Part of a small language model's weights: 3910 steps.
Each number is 500 + 25 x the weight over the matrix's rms, rounded and kept within 0 to 999. Layers, rows and columns count from 0. Numbers have three digits each.

# layer 6 attention query, 384x256, rms 0.145, rows 51-264, columns 128-191
534530470487475525519468513514501469497510532469508446504520459460447499546531551516497521512494485504512507474507467481534502508486493502506460474489524507536495473491481506479481426498483489
448472522474526508518462425517529491508429494519514516487494515519495499458519521490460525476491460514497499464467490536489482538492550538493464496520503509519521504498519484477517452487502561
524517489463499517506524492510520462469481501486520523457523490508486440478496513471496484458506532488496536477523499482493499507519493521533516457476496510518505464464511533526503531498471528
485518524545466527536509471521490494497519541487463526522477543493531537526489458537545494566471466497543523492457465428497487502443492473459520539542472511506478509507513494485422504499500520
469530479451504424509513501479527517517531504521468509469500467530445475522476483532529509475526548545489484549485519548455522485483512513510419510530543507518496502515448506441509480483524533
545508531502498510560473517502531475528482437531494503508491443497472461503547466500464480494514525519511508508530516536492444483510531450544486535531515545444546522486511501511481526478475479
494506513464540549448473505460437501536552514532494557489514458490526554531494508443480457481486499489487538480495468480493536480514526507490502547493518490484420500491520440444529508511462518
463479442535495502532524553515529434557517482466538481493504514491455494490530522514536480442504475504474477475469474517494519483488496469473545525526528523510557485466540542504538487519518518
483537546492533511501450510495500537460526534510537523521550490535452502548493557462546493532507525539503524476521493487519483497483547513469538468519480501527518471502448487515557492472489488
486483483518478535526477532488503552462452504488509492514544531509516537494479504528470508485537522473504482447541481493482509504493523527461487533496502512517520474480479506485496508535477544
538494483455466487543478508457513470509487552536475526472458472477532542507475535463517512472470482546532475472521467522535453523520512539456470576502508470502535465512484448543456491495526521
481498489470507495460484511530492485549507511507540466529533475521495512537479488494555467513498524529546500485483468483492489556454490524562475474437442482513524512515478518538494538521495542
482473505503515528470486502502518495511468507509525525489511471517482525488516477503505508470463484481523485521505490495500515520520524516444499543525512441514509556484543484513510506488498486
506493519475469515511507529493502502495470493441524526496461495565464539501514507557542512507501481557497483490441527485487510513477491513529523535470507513491505464493499579508508534493502517
535549510511514499490473534480481563488469512467484519481493512509471522480507518474514529516489460510533486506514491581482534461511506542469505516503490479501486510495517513479459530509475492
492486472476533535506466518490489476514465451504490501499506492552490496479519477508543489485494525508525538437489518516513502485492466481497495567471504478480484552498478451500480486467498480
502497468536528504509471484520497540477555520495512508530520467501507506491498482480507512511518535476497468503499512501507504453483512507517531489475527523486482502540511557482478515494501470
493482528509463493495526512487528513482508539482473454487501539487509487514501556542503483496473516493500463539462531501531501486499515489472501527481541515507497534498492520485496504495491534
500493490486481509523459391533508544494547486490499551505552520488506465494475510493504464497514500475566518499482531483505512518490499511452494543502513482518538471474498541460510466531487510
494460451511487498533508488509546500504493489524463510541498539426502505490485465494475463515475476474496514492474536498519481541507496501491496523498475510544521480469518507505484459523460479
458513494519501486514484496498516491555478454495479486513494500519486545472489505491487496478532516494531486494471489496503520469524509482495472513469484503457485501520504507492476531475496522
491484487531485495468527507540477540531549499540534495516499549487481494516485490520497500485555498513497494515520475513482495472502543504482527515548444517518482473466511535500484561484507542
503488495513536503528485486455538535509537500461508513492480503504521483470506474508520522503491486489495500515498561514538460515469477512491478538516501560497500506485512518526466564479539513
479478463517495545460444501482461487511453445470520520462532497485465534476538533524533487513514519478533489531468477492490476519534491478541484484510531464493470483500494488535512477450471468
501485475524455512537545489490553514509490483514433477496504489507506446554502534526492481497484472534475521538509490465519478504520519508499518472505493531495492524467513527480529543501495522
493527472509494472521441502522491498504465489517518476509474512521479506524498494472523490445470525540497507559470482508481496514523477499522476521496483497476542518515507507493464492458473466
472457483533501500474513528476516524479500520469506512466454477488514508502499527472474548515526522527503469510503472500519499492484503524483511526484504543527504494521494534486473491507515447
537464495494499535481503518493505518487515511504504510530516538479466530501516494474482489473497544514455498486480495450522462499524520502475500493467538514494530483481499517484481497474499509
550495512497529531496512497548503505495519480514484511502510490474469514453495483552487482517505485520488466486494466528552467520518512514527551500476509507492541558477530497484466490519515489
493531498513515510489458476481487512504502502513525498568544493483508498473478489475493507544479503470497496488505447483515512492517534486481496522525531508480507513570492543498519555531536480
456468522496485497505521544473472525504475470515447502476467501508529482513508478447491542510458497487500484532539497440496487524498509517463524496508464440510495509557526498470463490517509475
502542515505502488528471474475495522448537533479507471477444462504505511505519496476492477511498502513493494482529476463482497487475500460514500513454466496482484494557550489530522462501495497
547488513473500483470498479495449508486530503484459532518489465505503542524549456501488456504506455497504513481507496518543493520505510539492477491501461512505517530534506472475531491524500542
527475494473505512514548484486484500499543481493488506506537498448480505496482520489446537517515511519514479487502549521517484477561521503520490498486477484485500487528492484523522527495465516
528515546502507502520477443483460477483486468478482461528485517532536509446481475496487459504507491527486505524508515529503492461461437506484487506516503486521520501503507485500470511466520527
474540458492500500509529463510531471504529491546527467508452520501519577491495488479472521495514532506499531501508496481472497492492528528467526518491547511529518481502508503503516529485497511
494483504480499527512477496495478498502487493507528461493472503497485541523536516465523501521525475486511471528508549535527462517503495536552508505537515458537522490526510533500478455471511474
529497467485507459468514486503523485488477487517490515501498466508504486464494503504473505537527480501481470497488481498529520488478491477538529470538504514534485473495504506574497517507476499
449545483510517502472502503541485490520483480499492522498486458491504523538515518512493495516505457510528455544487477493503503479500523497515524518481493474464480482477506477463497486498474482
479487499511513536450507430491508521521537510470492522531529452481482527471494491467547504523523438550496483511476507432478493517532477489473557472498520540475580489479477488525489483513504530
475479464499515476512482507501438491494486503489495501493502509502507499492522527486489505490480475492486497489509486473446485509520489479500508481523513519518540475508507461481481503498529534
500490463468485506494499508514456504485497514533492488478467531485553498481496529517530477518453531547507523490520534481536521539519456504489524470511504500544521403492464473508518519538464497
513503499474533497503495503493534461514507516483499502484499512511493457499438462479484513492500509544463503487470493462508505505484489487491523484496524479532473558495484495497488539520477474
501489506480525546506491537520457492469481496496472488538502527518535525530492566493504508524538495491525489502540511490471513536520462494517498526541496498494501507472483461509492537511527486
488498522509505541493516502493503493503519562528476500499471518533490508538491502508525498540494516498485536518481485543509531487505531462483443535505555458555493514491512545485486511475500460
498504503488515485468472500504507538513521540493514529468482518491474507504482485429469501486485519506501515537466553496504502451486482502483508463495519519469530501510495450467526469510495486
475497482541512512465511466503435483529484541544480544497523501536480522511516475510504511485532518496485531527508506476497500478489522517541535489487482500524511532537496525481522503504507505
487515473514472480502511516535487500498528485465485483508509489496492517474510515457532511462509471506497535506533475523514505494476520491519518473503519474531543536455496462501488558472504471
476509514475503520527507482472460513494507504487526491545478512495480508516495497536490492513490545518515507490513516463497493464509498526497453483571467477527543483497490451471533470465532522
485522495545490488489487541534470511465507521472498488514476518491496477494521482493528533490532495493501528503543517543511492491495484498493468504513516499508504485469450520542487505496466551
508516517532507484520487529527535492472463511465492482488496571511542482504541510498481504584518485476528470504532506507522505509475505528531514448512487490513510494467485525524525502498555531
500524475510478531467463491515514455513500503479514519532481562477520534478521472479500521500491491491495469506515533491484465459508549514516486525535499485508499524521483456516462494511495483
524505481544470470493469498456486528549489508496473490507538466510443527502472480498517452524472526483494496499541475551463463515518528511529511522503535500484513491499489507508482494528514486
542491462452517505533495497513491480510497505511522490513539516514552486459498443520491492465486542463483486512528489510515486535502496499474511526487449521469461537519505483492465466496506517
506510539498484466489511494498493525516501507526483514501498515505505485538474455468474522491517516527527500473493492454507445501475487557505521521517482500473504505471526551489525509478490521
471520540541505518522496509498483536521475500509479460473512480473443531497522497538479558511440496505473497480493504534515540508498472467512525504495533477535509526482460502563494476482525532
486485543508518522500461516533518502480502516502492488480479520514479497492491471508483506505450507503486517496537494510503540493494506497532501515459527514527484478509522470520469507493521526
518506485458488467485514516460496498525492488484510501439540485502490529458495508509510503485500506469507514516544504520510490486514521505477477476511482491521515515521530486466466465532473480
495519522489504523465504494512491501504493525499484516519524482502545514517491509496484453494446494496480510502508532492436485459495527484465458479484458516497536507526487514508463448483460479
496532519491479476530546511471502548490465503568507506477491511490494481494514565470514460521510508462498518511460447512526509498486505506501509502504506560478498474473517483488482542454468509
511529510496536514500470493515519521545477455509486477466488525499519470528477502531488496515502494486497496546500485509499532475534467509512485494493495546473508550511515500516544534499510475
485463492462471528496543531498532484487477478505556475402518489510474520525506485542482503469482496509528451488507516521482516456475450496486502513483476518481499452495471493497525471488474535
481485499490491487530502483460536478491479478444541489516512541472501507518524499459534482476484508507530511501495516484480462536506473488515501504491550501511494485463511511510470511489499523
477518478451515522486516470489462512484496497465501524497530495509470476460493460524478474469517468605473536489488474519489521479519488492491490523531499492503508482478479493492501479533498500
561537498484495483488472496529507504520480492517513502516512450484483494500498490520495507494476538497560482497456509478489510469540502510465502495525513487503494540487484478485499492519512517
548501518526498478531484522521520490474506499482510485487431493499529549482468524465496545501475512506517516493520543475519512445537439466489480480491452513499502521492486541561493496475486496
499527500481499565524526477483491475537499518507505495494496499466490459553501482470537478497521492462508500483510490502506500487475496526482477517523503519507507503504516462508503515479482463
562517519461506489500459501518496508447529480476511513526532487514524496483508512511482456485472509548501483494475465544500490499480501531518470494490481470496484520492527531513485500545497501
512525505502496501482450499469500480522513516482477499484507485548461473563540546474479512472498489514455483495478498485507494501515474499510519519474475475521492533501464498461507491464482489
531486495501483518486488519531471524515528499502496505495497480474463523498501460484553499501508483514513498491497489518504510509496515479495519482511524506526486536530458472496509440477486468
530520483499447500464492547532497505502486512473519496529526481519494494534478485509533493495525516465525515488490540531494467504459503486489504506510503480532490484507497483511527469501545491
483495512534545479505474522475517482508545525518510467498498481486478496523510532501515519479508518524540522455509496465488498519529463510516493489542494539459484531511475495479514492500517488
486488488475555474477490445481477489481524534514519465450481466505487478504514494491545480491531512533529554549519538466481473498514528537499537476455487488517476477510497518481505520545533549
509530474502501560489475470478502505535457513496501483500489495516524507569490483519494527511505483522464518509530501460478527511479542501516450475495516555549533552507485461460488523518512561
515453516550518493492480560485428489506510514477519502490546517540497525530495525501514483488505480548503469519522447485465551517528490492533485457491508499495513514510470499487501521482503515
532521486472451524499465468520475529513470500504474499534510478514475522533502461550458537514507448514544503510472499447492494527483522485471478491517492526533462495494508491495463457508544558
481470499517469524494476517465552501483472554494457520489464498520520505513526508528497497480488515509516495472489512517472474492528508507490526489494516508475521486501522509557509510477498474
529502524466491489519504514532505485503492500507487505498486502471487486465533489543545498479518475506450534471494534536523463546519493502491496505484481458463491473516481513510526525519480518
485500498469520480510504467518546473506531507485432497505477519486509525481501492460520510500500469563532479504525509501514496459483513539528504530491456476441471493526482492528462568482537498
487500530528502512492500524502506470523513507490506512517507527551534492492475550510496505499454507552476541468510545493447476474492467509522530535531487457479562506502478522529489492506532503
528480496522537497507505499535495506534504497504505480507499513492483501434452512492469513539545487524490492526486523463508518523459479484439475526525492525517487528525476496480510550534470531
516497533482539494443512531485476528500501501467520549466543500561475492546473513538495509518535531510474525498469479558485491509507472534512467464480528500486509493497464467479501536483463516
501512498517489528474511506498478526467483524496521536494476476525513511498457476502521521512496524474494468482552497511539538566461468488480526544499532505538498513516513502528504531519481506
477468479527476522467519451483528450481489461555525526514494535479516515511512534503513497481510465499509499482482463507494525497536467519501513454499528514496482512517487510476583463476492511
528482526482516537527540454528483504532521544510458499504505459479504490513513495459485454481465532482546475486486463499538491528508504532511546489481474470522531461496489547490499491536490535
495510498508488487477485446495489522499472471490487481487512498475452431503538508441508501486532543478502509487507506452494539503520474468500515455531466504443524484480500479503443515441481480
503471499499525468502486508474494518508499463457537467489505501441494483515486501498527508525498509505494512486509561486493524503494508471527492519474479468490463493497458496486497470470510493
481498491500476503526512524471479493487522519516514531458518507484492500507479519481549492450493545524532503530541474463492471474514464510520525515543490503498515496506551495501468468550503475
519489483486533505512511512519500509469515511518468526498500474498481534496523501462492554493476502488508531500493493519497471520518477497529497472476498542488523475490455470488472496486528497
549503515475534558520488503488495496496505534481490463476517506501473478491534545501462512490468493488491505487488510491462479482477503492502485524500486529482504473529471454534512487533501498
512469498516521484490460471503510469523453524524486539524546485571485525489491493529516506493487546487476536490525481515509492500486463503492491513503487454514517512513503504488541550522493559
497502503488493507528493479486543464462522484490494503493547538498531485531509472510525530526487482521474472507515531460495489489478514537476514532528542466498494532489521477495486490484497444
552506515510507495486491509446503544501488464504540544503487525523518512505529455495457466486540489496529527526530517457514506517492491465528471477529575456491520495504462473456510500527523506
499484532503564520533460524505451530525514522490495505489513480555471490483500505515509518499468443498531501491486538456498488536488506582510520473447533463483508492490532524489474492502517508
517476488503511510534519488500434476454497571481479483543512473540484490525509472486502496458464470583466507503461489476488502513496480464493476543505482493496542450494478534483541496526512533
500493456487483497524505517487522498507453461489474479490465513559536490476476456502505533540420504487495496520465492488470479481518493484492473507488497487510457480513483469491517497505519539
508503522481526466526474483460510514518521494507494513437456489460497530542517507458525457491493498525521463500489507520473441497518497480506504483501550474499479510534517489458501491461486489
469510500575519513486525500479481511437521469550522513485547499498539504456478488519485502522537515508467489493505468502527509491508491507535522508487497463492465458506525512512489552467494460
489517503524531466529487514528506523547514517457512493520525537511511505505485497520483419463534498519492478521443467493464551498534534530522498436467470491500493474528529499494520488451553514
556478467502472503470500490543443527455502493503473486466488519538482495486507470521474493492500514481488506527498509511485468541520520491492518543495505445531523554507515511459503489523521488
518436497466515529507499460499487536522552485498450473459488484470494508477508491552460548505483505514487528464522509486462517548538486484489468476490487470484476516509523511514522516510447556
512480550464502487504469514512558524472461519516529498503494508510512477524513537523484452532548478516482543518504536453498530482505498525531485484489484509539463506507511533473501458542520546
489485511515529495513518493497511506500511486511485533491564503489507524503509482488491531498482479502498500488538479466539535533530511505463458499516509505486532504530491524519466501493475474
486505536510551503472455527496479478479501494529464519528489534489514464545519513478493490551479507459488501493521519504491482500480471452506485481488504492541512473473492492534513454462485489
498474523507547466483482517486467507540508516491510500506496542510550519460509523522450495464469510532489459501516540501497509554503518506480460504499533513490515497487449499525537509471459455
496527495504492511509456529461481517510478468490536513481496474504444532483509492508531496493500455492489492490484471522478516524519556525529486485467482505500477521510522484517512483511435486
512513511480517462519469474486453494473449499543525496523502473520452534504468491497468470503498523480533496499497491478486449494475489520574501481501485511460483526496525533527486440501495495
483504511491499544511484485523457486481540529490518496512486479521460500503482492485514507493499521538533498488478570512496516493539528447550489456470456541490515473526461516496494499503483485
539550535522524528493500488474536464479525457505540513520518529515511493509437486529495475545492484491514469484495484551525485513501502476471504476502510499474514512481522510490509491474528518
492442508493490526475526469472491515483527455510484535516459487533520568515510515484518493476467513491493523452547529477462490494573461507499478481529478499481493557510510546479474492498554511
476524528471493477432478522497495504526525490478507513464540513476493470482513529487465437551508481521555519506524492470485531525518477478484482521510519474519468528484464533503476494462497538
512470530471534476510493534535498505518492502526514476504516542497491513499521480507476508521506463490478516464534484534511505496498513533477521464497504496501473485527488493504465464490481506
525485510539477459511469504486520485478487499521493490508534484461480536509501497489504493480472492507500532476487537503548516518518495505511473516526473456500513504483482508515516511504465513
515503485530522492496509489566482520492531538521520489443471464492483508482525526473480525491483467553496531524457494530522513526551503506485478500463496472439485500490508520502481507507534522
527455477502507495513491463491483550516492515518503495487520487523458486483498480499504473492507490498492492512502481490484468494497493552465524472489414477449547496535507512506485485488512465
515539502460493478498516540475471520519477487503539459491519509482494521417489486474514511490519486480533496514483495494489493529494511465522465549475472503500536483539531524496511499507526514
416517472544492493484470498495571482538499499548514497472493493527501512616466452486499489519471523548526520523534486528501477530470490494465527496492552491477523511479509539497471491474472478
492498511544502462492450521492524517494446487501529458477519506502489538483486486467487476513496502479559506497485459514484526507513485477503503478504515462507470481514452474533501508503530491
478492511487544491532493519514500502468541509478537489521500506529540461486511504486507494495492501545520511480495480462471501511508496496509512522460538543457510513467517483515515534489488487
471512463514482529500490482470547522516504506517531497514473500491493482472499477496492488450492520516510480459478478535528491528515497474487489461471499442551496541530521500545491479498490479
537469497509489522485549492506510478474495485480535491483485503467510510551486486552475525522501525490510534452521462483486490494497483510504482447496524528527561513477503509496526541478504518
463470515497509522525492475486509508489478492487497507491528498534456488455522515479471520513506509532493489479525459525510508524487512504491538514489496522487484534452459472529462479494543534
523503503476479511533514470460535463500440496522493502505487452493466475452526496526463463558494491492521468456529506441484482534520477508502552480491532524488522481489534515505503536467501492
445514492493520544507494514482550505486515510532496467490521537475483508548519489532456532486490473515451490513443490494513483495491503473481536510467473518495455509506468523520545499491507488
514499467514523469490473476536511486506478460532482530519481503532539497533543493504540515528506479536491496477510514473490482555504489517451480505503495478497512491515499440498499489514481520
502465507502497443469463511490471497506513531498504502494537562549480519520480498448515509484524473475529488494513515523490479518489551502476500481463498495492521510489504457489493502473551506
499509555523508461508514475532518508498483490490527463457541497504504537530511511504451511501499525513489510536475522518487488567492505508527471539538474493478484545508490506428499496490464508
505483520507490537502491485519498532472449513507470463488509486509546503482521496476466473498547513515465477503464487476520510459554491466518493539558562478490498451507532517517502519525491500
487473535509449520480504510505489489510534521465525504485562516466470475496513507423507511494521502503516542517487469459508520519499518521499493511569516454491510495508515467513476534473487511
542497460532495510475510493510549490452496511484514463471509533540500533522502491480498507498483485448503513500495485523518519475504503500494536522493504509531493565453528518517478513491485537
478505516499510553499466505478512495499518523504451471558500552508516541550475503539512508476485567496485531486451510487486449524493490532481568457458481496488512492514519467479522484476487503
499526501505518500465539490482517498473485503471516469491464498526464511476457475540531499482513456463529499470529517481464529475494509532515538499520570520456506465490542459516514481510509481
503492538464516522508493494528505511510495518475449484516510488516452507483501505481496494505477461430483486508520498483515498511526518552498527469514522457566511505499526548507551510496469447
463532512504497463499533470513497478474485489558510494493490472467490500477472504509467511478520498485504464541486513447482419531516470492514530480513522446491478484488513527495491524525547510
497525495486479472448493481577456456510504530510471507435500479510514539522502484481481493522531534454486499488474486506506486547492502522480495521472516509543484500482473493521502496526552522
508454510487505494495518514492501479526498517550512520488495501488470518516517471484523508477475469519529500509532505489496470534478507496484431440506512520509484519483517492488502504523501493
503484501462512467477501496439512510540513521491532568491466506466482507472488479462525559480516530481462493507486458462497514467481493504484545522475492525477501537519522497475513520530503498
489502514455479479473479520495503529492469535524492498497513517515504488477523454478475524467490525511526502506520515503536502487542531479494452521452510520528500512527482503494522521489551491
520513461499459529479485527503526479498512496465492490513553530501485503516486543556538470498517473513506475499478523494533462594487486471515495491480478476452427515488543484493538532517517514
456507455496518522562450469474477486561516438555505504486466547511511482503555499455504497517520502537490515499498489544498532486530472546491496485519533485509502503442494493444448509485509520
497506498488482524473481509467482473466487506539478497467546535485511529474508457539528527479505501527494549491474518482532490516526470491541477508507493479482457493492444571492523475488454496
507483538489509507487493493539483500473490504511508496498508493550435490497536463474486506517528543530504493495514513494492476467464506558501519538536455490488532490478533516517492488518499495
518490511501505479490527548490518525492498548462514470487489486529470510494492526503482490505471504482492479513501506492504493478537473436526469492489488522518486493501483559513519482522484533
464462496470525465473498496530528507494485493510503478498546501513479529511448495501454479488543554459554509500490516493534500489495519503559482522516543509509497500495523481488497529460510542
502466488529512482474484483473491474491519467481516502542510452489505494489519515494495457491529471470489476519500487497477495557502524504516518530479457494482510486538547487513503532531473502
479485508468500516483477511487502504494516490506497511522495514482480526523492503466528496458522515504477511488552454520488486522543477526494515485510513485512501574472503484522482486530472488
478508489502521420520459496466526516530498503461505516518516497517491505478556507487497444475515507466489502517462512496475529519515514490483492458503513503527460493476511492469480481479468468
488490479496487471474520470472452495500493492473457504508488525489522487539505534461489506522544522510464497506513453471459523489525517505540466504531481445529498538478497469503510485472457522
505492497492519511478521498541446519520479546518515495517489529496491517547505521516504464525503512481493468511453518478493532496544475475489482467514512486472511543472492508453510524525457479
491533488491467520502465489545568502491513490481509541501529493465488506506518488505495473495495512521511458473509497483510461508511519473504495507516489497460506476496495546514522473511459509
499476502487471525513493491532441529503493498498527469522506502517498518515499483503529472510489476478495492496484511537505486519509516506506495451501468478480486492501498468493481476514516495
485474499495499488531532531509511499486532479518468534498505474479525491493520472510471480458480506500498514469531494519490468500517464528496480515460505482499514495507541507474437530453459467
491489524504482496481480524518462505494499459531552503521499466496455477511490498487506501457489526519452528505467483536525518502521518508501456514479545503458467486456506500518481470476500499
490465556512534518521532483514505500531534491484538521487509567445493512506482515470517493509429487531499498523515487488463477494491496542535513500500493491510492529501506507519469494524493512
502505553499517494525542484543504464489476485503477478509495491510496480512477485484517502510526517455511512500503515498519482547495522494511466504487532507505483531530464472526498486506539510
478503500475485494498531492520471491497527528478495517457525492491504493514524492436511529464511489525498506494511538524474526491501529521482516466507508472532541447470491528445505484493504497
481471477501500499500501480500553504524448528463496515531489503534477480569487466458513527495513491498514518554510512556485473503485492530515493508522509480495487510520505471524518488456460497
459489506491443475509495469469518503539514467459501493518497485527516449473471523495507526494473490489479486525488507474476534496474513481516470497487503490480476542501442499510505472502493500
495511461460494502518505509531540553489492458478502466497562504497518481511476514508522492506517522509458491470496536530491481530470531508505492529504493499502496499475527517534501512481492557
475489481478502473514508512503486509477497497524503497492475539489498504549508486501481510456519482467502488508527489489500489527493528507470494515496504499521498479512483512555474495480473470
515442516502451532481547468580514483490484488506522505541527478465461466496471513481515511495520484472457505490479503505486471514528471486477548506507523535528496503512478490531557520489494497
498535481492513516516489490520501487535500519527506513487504479471511495486516512490518457497511471536505533516486539476515549500475476556457455502521508529486508503498506511515477530520525537
532466463496467484482500471512515522468493533520495495512529524492510463477501498468500506536518443488477510532518528467509461485498497480493517494498506510504540489522470507480551473481517484
501518501489489530507533484472483539504498506503472525500521511469565481474486517462540509506504457469494524516489445514538503469520512522461482477486510482484505491481520466496516520488497483
500506519483483497474507500509524472533504499523513528504449490509517482515496502488508479467508487495456503488556484519500466491472522516495500508455507483465529514501485502443509476497464520
468487495521485494473484528528461511472487512459506544506513506546521524490483511475520497514470508520481496527485489506553505487502468500525503508495509484469480478502482489508524536536530499
523459486487477484484478464464507484503523464471499502466490517534528494500474528506495489509514529490498510478476490513495513502519525501488545486486538531502487459494440537516525543514501497
467487509510517481470511485491504495486502511503515531522456488437507535542445510499520499488534502525498493540467506501474487511483464470484504527523478501492481471487490488476456462491499540
526485501494488533498499491515482471517471504481510509476503481457478543485491467502530506462518454498484493506541497464517493469482484482473474525491493519520485515482501486512494495473482463
504518507477546511474469523441482501473535507509519482472509508458528470508489501511515506482503548455479501481528476465526477487528468499523490463510514493519505481461516497445516518498478507
469500499504489492483498533563506496464495545491490520502499535489528467500498486493484473508502473500515483489494488509495480496494515524465497496510531503497504478482538561472522446529528533
441487467517485527499504482527487503506502503480528459515519506498528505499516483493491476514512534497542466479506551476494489490533474489453536505560524485506479485486485515518498511493518474
509500527517490463522481518481516512513499546472489484484524509496523486477493493504486488505477487502498503503540481505513510500479499481475525498493521496572495526502489494472491526480513498
510516547539486520515509511507496515521497545495539489530497479488506517536466522444524510503463513497487515490511501523481503474513519478509487465496504500495487491528471498488483525474477502
507476507473537523466506448448461491543516485519512523511525508514495520516524519519493524495511457511477515525508532516486502498486493457483477510506553457504484484495540503492447504467467504
500543528520497484534505511510476471505511472524513510503533535496485489471499502528505540517477486493529449496519492508537517508501478477548487513490484506499506498495466526508479497494491485
467518494518485521537522493472471495523493506477492497489476519561512462516499495498501497516447520483473484510522524458554498512521481492515499527489503486495485497515497488446501542489508511
507491519488490451459452476499460521523498504489485503532452493486511488497503460527476523547455466510483503493465506484470527541530513509558513495496534471505474533523510496505545503526514499
435489474457462513539467511481521468488499503468491486466489505488530467466492509477491496481491488524484495508484512497498442468510551492514491488498482471532496472558477521528483490514497497
513497446493491521519494510499455516498513541490501522509532515471488512497472498497481496491472540489499509539537531520464488485518492510470466455477433521479509451523504526495485518517529519
493533505531467494478504564510441512485497465518538532502548516480500489556473527463492512510506466488493514509481481499503479526503504463497518474521520494510498527456500504514486548503522495
510497518558504531496510496488495508488475487463509472533502478506514510455499481477480507478503514543503510469489523455453520516469470497502546516501516487535532500523486477498506508470492494
510499523494454504485508484497490475503482487480476444505481499482512509488494498507500511494521526499528518493496537497493463518469499518486500510516510490492483505509503486493530515455529527
502498488508500501506505491449477528516526520529479510536492520457455476508514497529500532495519477518490501497470504494510518514496535479465458482438480532538507469506486489555493494526520478
517519506464511500494463485499513496491466493507473518495540485526497506485516517478489514454495511528501517494517499494482501471559536520490501463498496513502505491488511472516467500510494516
487491520501515494492502492492503514492518500484483492521509551494476529448507486505525478503526493500522474473463456487497500531526473507498473523467510499486459500489471528489486474503520490
524510541479508480485514510528514522490502531542463526519520496472487498479523493456503510508460505490484489514511447523513536485493510488502504535493518436516534463533485496490500516488520490
514514493500510481480484493490437495491501505495529519465508487545517483509497508499500497464526501452530525503483464443545488466517505532490496502508470517512488508497504460471487477472483531
533488535478514488481541485486519511434511483507479493515539523519471505510472493528528490522494540501499486499511519531509478520497483505492519534501542555500495481514519518513490513490473554
490504511499513471492522519504556536475509530490502514510550522478498489479528512490483520552532487497500513520489504509462509509505467504470547454492522536504515502518491524532521503486522507
537492492488479517503491502527506481511508513513463500520484494473508473481501494533484487482506505514526488494477491487483502501503430488509460516502460481512490517453526464523528500544500505
544450465502490519552530493521515476482494479496484471539505540528534513455523479504476472512513512475474499489511480486529508507509466479468529461505521555484505512504510481509478547478507494
473523511512480492490511476465502541511526498515495488486481490518482489509505526565510528513518514474502521493488475485501485539500475438509483507503519536490503522489512526487494482495500511
455517500511491508492483480476522522497535492534530496548522480497520498483508506469499515509485459459503505496515521504515496507525526482475446488491490499494561503472503503503488525537506482
509560500498467464546525475508487500475520471449490485457510513498507506493500509502527524474480498452482485517510514479505506532520492501556531523479490494475468520488501465494482484496467490
500479464503468512479485499476473478491515467484499505447484439502484516502531462458525529530489498498519475516541481499532501494547522527499481508519502511482523496508516520477487492479500554
530460493543503518459471503503512472496452492496492474534535509513531476517507471507525472496492511485511446508496475515503480513511501522468486507494513465495511543470520502460537510530517516
482459489498485465480533477527479515509503552495492502463448445511494511513520526472530516493485534428499492527503484508528550485495524512531510470479528530483489532495539566492503527482516540
517488503478496505496514506530520483489509463449491508469539537506503515514449491506535464476469518498517509471542491515543522546508487494419510506492495509490480510487564518527488516459497496
517455528509533511471475488517507505510457523492496512488503466502492483486539498543501483487491464512511502512537454443507495501477546521525546510452458463510473524470492474470473491512462510
525528531497501529512464515462502539520483518507516476521525461518527535488531505511463477524528505537492441526509441492513543492468512497531442464523506519507498492477491512484493472521495455
511523472494499526519527501505540528495490523506473532513501475496471478483462516518490515542446528547503479491500474483531553500490502460479505472514535448493520501513548532529533487553477504
474520468494515511514490508494469504499437481506478499492525490483511525469517493526496485505477469482528526524490545476524484517517513533458499515494512499513468455525528487507521488510489496
480481508489490501461525550485526534499500506517470512501518483492495501500494521506491532483499471477474522486472486557491502506480532471499497494492489462477525458494508503501487512524468512
495527455476495481547514482530500459521495513537457505488542525518513494543481498498531513491490470484506513575502481516462501492504480495432506529481471526500508489462518525497504473531469498
484479516527492540514543501515481511468470505464516484498505472498419506490475509484508494437491440510456460521499506476548503481524500450524505530507520523508500533507483562537515544481476476
516505510501506500487477537488491517501515551496525534455493486487494511500509553465536522511533514510518515505449526479486507503512439541516544491537517503546502511505495418480510426534503523
492467521528501530458498502543446505457477495484487515521506491504480516532489546473500524527486468441495524497545524490503504507500479511523503502495464492524505483502503446538495481522513488
479522496502430500491489500461540514470552489490513531523481461452483514517499492540489513525526486468483472509480502471492519475537513450469498460492530515517478462481551517556528494469464503
465484516539509484500479494500518489474511514528452466477516511497497477453476498531535530548510517504506518462510510436499484508537485498510476470498497470483517503508525455527551493501484519
491474480512482546541474512469477494507495490538537508500565490507536461459487498452464532517488511492530508493482478516488513489487461459479485565530526487498504529484516501498529471489469485
519491515484505533469497501450497513457517544441540482453436491552522496486516510481464486514549500494516485473467538453512495485522505523526540489454455478541516496496459506526515505498473476
487544479469549515460544446531449464525482487531485519551512489526498511467478507537489559518501497520512507516448503499472463485491506496521519493495541489518519508506504481489534495482512498
534433523523508461491509463504570516484522455475508558463531520514493496452486509463529512476522496481494528480515492516549505508525528495497503480506493512495456472489507499536544515494475482